From a checkpoint of a small transformer trained on Wikipedia: width 224.
Each number is 128 + 32 x the weight over its row's rms, rounded and kept within 0 to 255. Layers, rows and columns count from 0. The size above them is the row's rms in percent of the matrix's.

# layer 15 attention output (transposed), 320x224, rms 0.18, rows 275-281, columns 0-223
size [105 105 107 117 113 125 108]
[[ 96 121 121  96 108  97  91 135 138 139 157 167  95 175 159 127  99 162 199 136 145 131 145 179 135 162 108 106 158 127 123 148 137 157 129 169 108 139 135 113 138 108  99  81  80 160 136 164 119 164 131 189 135 137 101 106  33 181 207 125 123 201  90  67 165 106  96  80 145 135 153 182 120 126 173 118 100  88 105 150 209 157 101  85 165  77 142 175 122 110 139  72 132 126 158 110 129 147 159  84 149 104 104 103 129 122 206 183 138 164 147  80 121 147 146 142 111 136 140 148  97 172 120 146 142 141 113  81  91 103 106 193 124 116 135 169 179 131 132 164 113 123 108 159 130 133 155 115 163 130 197 118 143 197 162 103 108 162 138  98 144  87 118 114 155  76  98 129 124 111 144  75  46 134 149 109 152 102 155 137 139  91 109 114 185 129 193 160  70 163 195 154 147 138 150  94 136  99 129  59  87 107  93 140 115  73 141 149 132 126 120 120  84 148 169 114  96 110 144 150 155 119  97 167]
 [146  82 135  99 154 150 174 122 111  74 142 121 142 152  58  78 162 111 112 179  79 137 105 143 118  97 145 141 138 160 172 116 143 133 134 142 100 123  84 125 129  91 150 182 168 146 109 162 138  88 139 120 162 181 103 153 184  50 124 129  66  90 150 133 159 115 130 169 124 128 127 149  83  99  91 117 118 127 172  78 107 147 149 163 111 135 128 181 105 120  81 146 125  92  54 142 134 153 125 150 122 172 146 123 139 120 142  78 152 120 122 135 147 115 121 139 149 102 154  77 130  97 111 101 143  69  88 198 105  96 150 122 189 255 101 103 115 107 101 105 146 114 151 119 153  72 131 156 184 165 140 148 134 158 148 132 146 184 104 130 150 173 126 130  84  22 100 181 154 115 148 135  83 130 188 129 161  99 167 101 150  96 147  60  80 151 142  98 182  78  61 138 164 160 134 113 102 139 120 128  70 146 124  83 138 112 180 134 141 109 110 125 101 110  98 134 132 125 160 111 122 131 103  99]
 [168  98 152 160 142 160  92 103 144 138 160 210 205 220 125 113 153 146 103 152 119 156  90 159 183 101  83 154 141 109 145  97 151 133  86 117 147 158  83 122 133 129 174 117 137 120 173 122  99 134 136 153 150 109  88 159 104 130 150 116 114 147 154 117 130 137 144 131 130 126  76 177 149 191 183 125 154 101 153 111 113 149 136 114 161 145 151 125 152 137 177 185 178 143 134 119 169 144 132 112 158 110 132 129  95 117 109 119 181  77 177  66 111  97 145 152 192  83 146 146 218 167 149  95  67 107 103 165 112 139 155 157  70 162 102 136  83  79  88 156 145 145 162 117 197 100  93 157 106  92 161 125 119  78 163  93  98  66 120  47 165 111 153 112 110 194 113 135 182 153 129  82 150 119 114 121 118 147 145 146 112 120 144  79  81  83 131 132 114 112 129 153 145 136 145 127 167 121  99 118 137 138 128  87 138 130 107  98 131  79 143 120 105 185 114 119 121 188 147 141 135  13 159 116]
 [164  99 124  85 143 121 159 189 120 125 124 113  72 110 110   5 162  85 167 152 148  92 122 107 142 157 100 137  77  93 154 143  95 125 129 113 132 104 131 125  92 141 116 170  79 121 158 104 182  97 157 127 122  74  97 108 153 164 154 114 181 118  99  71  78 146 138 129 150 106 133 141  66 127 114 133 153 162 112 163 124 115 117 154 147 112 151  73 144 156 104 122  50 139  91 123 149 188 125 117 103  74 130 120 117 148  71  81 142 134  88 108 199 208 132 111 114 155 170  77 149 128  99 139 141 125 105 127 113 133 110  97 173 195 179 138 143 138 165 113 106 112 109 152 155 167 166 160  65 147 101 158 175 128  98 131 121 129 112 171 146  63 130 162 106 128 139  71  93 136 158  89 156 158 138  83  80  75 101 156  66 143 117 150 140 161 151 143  85  92 199  63 114 138 111 147 142 119 142 104 113 119 154 131 117 118 188 125 160 183 131 136  66 110 127 106 126  99 121 166  86 136 198 144]
 [113 166 152 126 173  92 106 108 106 132 131 112 173 155 123 124 102 120  73 106 157 175 179 166 163 147 172 170 163 152 108 105 115 145 130 149 161  83 147 107 194  72 112 121 130 131 136 176 142 138 155 122 146 165 199 102 192 137 107 160  70 129 134 133 160  95 149 130 133  98 104 116 102 128 198 125 121 138 119  83 180 129 122 174 147 118  99 121  69 166 131 106 106 136 146  87 124 106 129 115 111 126 142 128 140 118 142  76 104 112 121 134 139  71 104 151 169 150  96  99 125 185 171  86 147 136  95 139 119  93 143 148  62 134 183 111 136 126 134 153 211  63 167 124 144 118  92 155  90 128  69 144 133 129 152 140 189 137 145 155 126 128  87 169  94 203 150 126 136 123 109  90 169 109 107 155 124 135 157  83 131 134 163 184 175 171 116  72 151 168 103 143 148 195  90  84 108 164 155 151  93 197 174 179 123 105 180 122 131  71 184 214 173 174 120 143 137 181 143 105 118 120 163  91]
 [145 147 137  80 152 137 156 101 168 131 166 140 139 117  63  82 158  92 146 107 134 114 163 112 126 183 136 134 101 126 127  78 131 148 200 132 102 167 159 113 137 125 100 130 136 110 145 177  77  96 118 142 105 125 110 154  62 116 156 113  45 115 141 159 131 120 168 122 109 142 117 133 131 111 129 173 189  99  92 152  98 165 118 181 109 100  93 170 136  92 134 117  76 118 114  60  83 134  71 197 117 124 140 105  55 160 106 126  99 144 170 139 163 142  90 224 156  89 107 138 120 132 179  86  94 133 135 116  80 151 137 108 195  98 167 144 119 138 127 134 105 119 128 185 106  92 122 152 150  92 135 132  99 141  91 161 141 121  93 136 126 124 123  68 188 197 164 136 158 109 152 103 167  85 156 128  90  58  78 144 125 114  97  73 112 147  78  95 166 119 152 184 120 152  93 107 156 136 136 136 141 192  92 120 131  72  59  91 122 103 122  82 135 167 128 120  85 118 115 121 104  58  94  83]
 [ 97  98 117 158 108 167 158 129  81 111 128 115 155  50 109 132 147 133 114 128 136 105 121 148  65 175  82 112 160 155  92 134  85 119  91 131 150  49 154 136 118 118 123 118 148 120 132 104 125 163  94 155 161 139 144 174 134 104 154 116 179 141 129 156 166 123 126 109 139 112 150 109 126 149 153 152  69  60 149 132 129 200 130 136 145  76  46 115 107 130 109 156 142  98 139 155 157  83 202 100 137 112 198 135 146 128 116 159  90 137  71 214 128 125 126  85  96 194 143 106 108 149 138 131 169  86 145 111 158 146 193 187  97 147 102 136 107 131 152 109 133 140 100  86 131 115 115 122 145 105 208 136 105 107  82 171 160 172 101  75 150  83 179 146 102 182 131 140  98 150 120 141  94 182 187  78 127 108 162 195 135 167 173 144 180 133 108 110 189 170 102  93 180 102 128 160 141  64 126 107  96  97 112 142 145 108 152 153 122 159  99 148 151 148 135  66 109 176 190 147 142 152 134 139]]
# layer 15 attention value, 320x224, rms 0.16, rows 276-282, columns 0-223
size [107 107 111 108 121 105 101]
[[103 128  85 122 133 144 127 134 185 134 103 107 129 146 138 146  87 121 121 159 149 127 187 100  98 172 110 150 109 121  81 159 107 133 134  84 153 116 115 118 137 120  57 136  59 177  92 121  92  79 121 132  79 174 156 160 169 129 174  82 116 109 135  97 118 138 159 109 183  79 137  72 124 148 128 133 136 128  97 135 158 189 102 111 206 186 119 101 138 125 163  80  86 136 129 127 182 158 131 137 160 148 135 109  51 110 135 109 167 138 138 131 163 152  43 150 114 167 180 105 144 135 121  86 178 140  57 101 123  95 137 104 113  65 115 100 158  74 111 108  93 119 118 105 146 139 180 140 133 184 114 119 146 144  66 203  80 180  86 120  96 187  89 158 130 126 113 173  83  70  95 141 157 100 202 166 138 152  76 123 162  99 118 116 116 128 143 147 139 119 108 172 116 111 147 148 160 144 135 126 181 174 153  77  96 116 170 123 163 121 112  84 143 149 159 144  83 134 120 164 120 157  57  97]
 [171 128 109  77 173 168 141 112 162 165 123 117  84 153 120 136  90 104 138 137 102 149 105  89 141 130 117 120 126 127 136 154 139 148 126 127 167 141 134 146 110 120  82 107 104 171 100 147 113 170 129 189 189 124  82 140 116 148 176  96 128 158  77 109  86 122 112 141 157 116  99 101 134 143 111  99  95 177 138  92  86  88 171 102  86 116 137  45 114 149 119 131 143 132  97 103 160  25 120 105 116  99  98  96  95 126 175 161 183 124 100 136 130 137 152 133 220 201 155 104 151 102 184 156  92 212 114 103 157  79 170 153 116  95  88 131 148 164 159 150  61 127 164 132 160  41 146 182 129 136 162 121 114 134 147 158  66  97 158 133 125  89 121  92 112 207 147 165 150 103 121 126 154  64 123  80 115  85 164 107 121 105 169 121 111 133 102 137 142 151  96 104 197 137  67 162 165 140 184 106 136 122 136  88 133 161  94  92 175 117 121 103 177 100 118 149 121 141 125 108  86 132 135 175]
 [203 140 139 103 167 122 150 111 109  96 118 143 120 107 198 139 175 143 105 130 185 137  86 196 119  88 143 204 146  97 114 138 129  89 102 143 115  82 142 153 142  99 123 101 203 182  82 163 136 173 126 101  82 128 179 143 160 182  69 122  84  88 129 201 132 138 132 108 107 103 170 129 145 121  93 125 109 182  98 131  73 171 117 131 128 107 119 103 121 120 131 116 145 171 110  98 100 137 139 137 152 142 103 114 136 128 131  58 106 122 122 114 106  99 142 126 160 144 135  76 179 119 170 110  60  99 210 130 115 166  72 111 179  96 134 123  88 108 192  94 124 125  61  96 115 157 120  91 129 142 124  79 161 103 140 120  89 197  88 120 120 127 145 147 145 138 123 145  97 119 147 165  88  90  77 133 145 143 110 149 129 156 112 116 158 146 105 151 130  84 208 107  67 121 132 139 153 145  77 103 105 157 114 168  51 132 151 121 169 138 115  51  58 144  99 117  94 139 177 135 110 101 165 154]
 [133 143  64 100 158 136 134 150 186  98 143 149  67 141 196 153 151 106 145 115 121 153 135 120 174 117 164 127 102 109 104 183 144 166 122 128 127 137 108 144  77  75 154  78 120 116 134 114  89 157  99 110 149  56 159 182 125 181 136 124 127 111 115 106 116 107 118 111  79  69 128 101 153 143 128 143 131 101 138 136 186 109 153 150 135 133 140 134 106 132 149 130  90 136 128 148  50 113 144 121  67 174 138 140 103 113  76 140 126 148  66 186 130 143 112  87 128 165 197 130 127  78  91 108 182  94 105 198  91 155 143 114 168 126 162 137 148 162 115 129  75 138 142 137 148  72 191 147 183  84 163 103  77 159  74  92 136  36 136  69 186  83 145 178 145 128  70 152  95  71 123 176 118 155 121  79 108 150 144 157 112 124 129 132 150 109 101 134 103 126 128 176 109 173 126 150 122 127 153  90 192  88 169 100 163 135 115 109 142 147 150 152 115 116 142 162 187 100 111 165 182 183  84 117]
 [139 120 113 143 160 134 105 105 120  93 121 137 142 162 206 144 125 171 108 187  87 141 131 129 101 129 134 119  51 149 162  55 101 199 180 111 193 157 125 175 124 108 109  95  83 120  83 136 125 181  95 124 158 131 119 147 138 187 102  90  82 133 179  93 109 107  70 106 126  89 121  98  99 131 145 129 121 108 101 129 160 169 159 118 145 111  73 114 141 156 111 112 125 175 132 191  90 158  94 141 165 134  63 116 147  96 165 164 127 115 146 163 138 129  93 206  97  97 104 128 194 150 113 168 118 168 142 165  85 144 129 113  62 133 122 141 137 162 120 114  93 160 200 150 138 160 163 164 157 151 181 133 175 122 142 136 150  78 145 140 135 118 112 120 125 140  66  88  90 175 126 111  49 101 119 116 169 155 138 140 150  77 120 144 116 119 110 171  94 182  93 105 155 117 165 118 163  86 147 198 150 195  70 137  96 100 129 182 160 122 133 134 148 129 153 125  96  82 155  80 118  92 172 117]
 [148  90 127 152  86 131 114  99 130 147 166 121 119 145  94 152 142 126 106 188  99 161  96 165 126 126  73 124 143  92  43 125 118  69 120 173 112  67 133  87 183 136  81 150 118 103 147 155  95 153 165 130  80 107 126 139 153  90 129  97  99 169 122 134  87 134 141 158 116 153  61  74 143 120 201 136 158 109 138 146 100 110 144  86 162 126 198 171 150  89 128 158 143  54  98  94 157 162 148 138 142 111 109 131 134  97  96 165 159 159  97 182 169 134 119 113  76 125 127 125 111 122 159 105 196  91 128  42 101  96 117 115 112 110 163 145 116  65 138 154 149 191 104 140 128 106 124 135 138  95  84 150 109 204  94 162 177 106 145 112  85 159  82 124  92  99 138 163 148 138 163 151 100 139 161 117 178 129 120  92 104 127 119 175  88 133  66  95 117  57 160 128 143 117 140 108 120 128  95  68 115 139 158 162  88 146 128  38 117 187 121 135 144  67 128 154 166 112  88 118 107 159 163  85]
 [157 139 120 166 139 170 131 119 157 169 142 142 133 196 119 106 111 128 217 118 100 160 131 176 150  72 157 182 166 144 176  73  64  84  70 127  92  90 116 140 178 138 122  84  97 114  57 116 124  62 118 131 107  94 125 189  87 118 169 148 156 124 167 108 152 157 111 109 186 123 123 125 138  98 117 148 107 139 121 124 152 130  89 190  87  78 135 150 205 126 126 130 168 120 126 152 126 195 160 116  48 152 150 154 113 111 187  69  82 203 151  92 109 148 159 152 165 100 136  85  65 119 135 110 129 131 189 124 139  91 118 136 129 115 140  79 114  74 127 177 132 128 132  83 121 110 147 126 113 149 111 126 146 111 151 103 197 151 123 126 144 134 118 128 120 148 139 160  89 106 138 123  73 168 152  86 141 129 129 118 120 169  76 149 129 133 140  93 193  84 162 116  65 120 104 147  76 117 176  95 175  57  89 117 148 106 126 144 153 140 104 132 148 102 128 111 171 181 123  83  95 112 143 134]]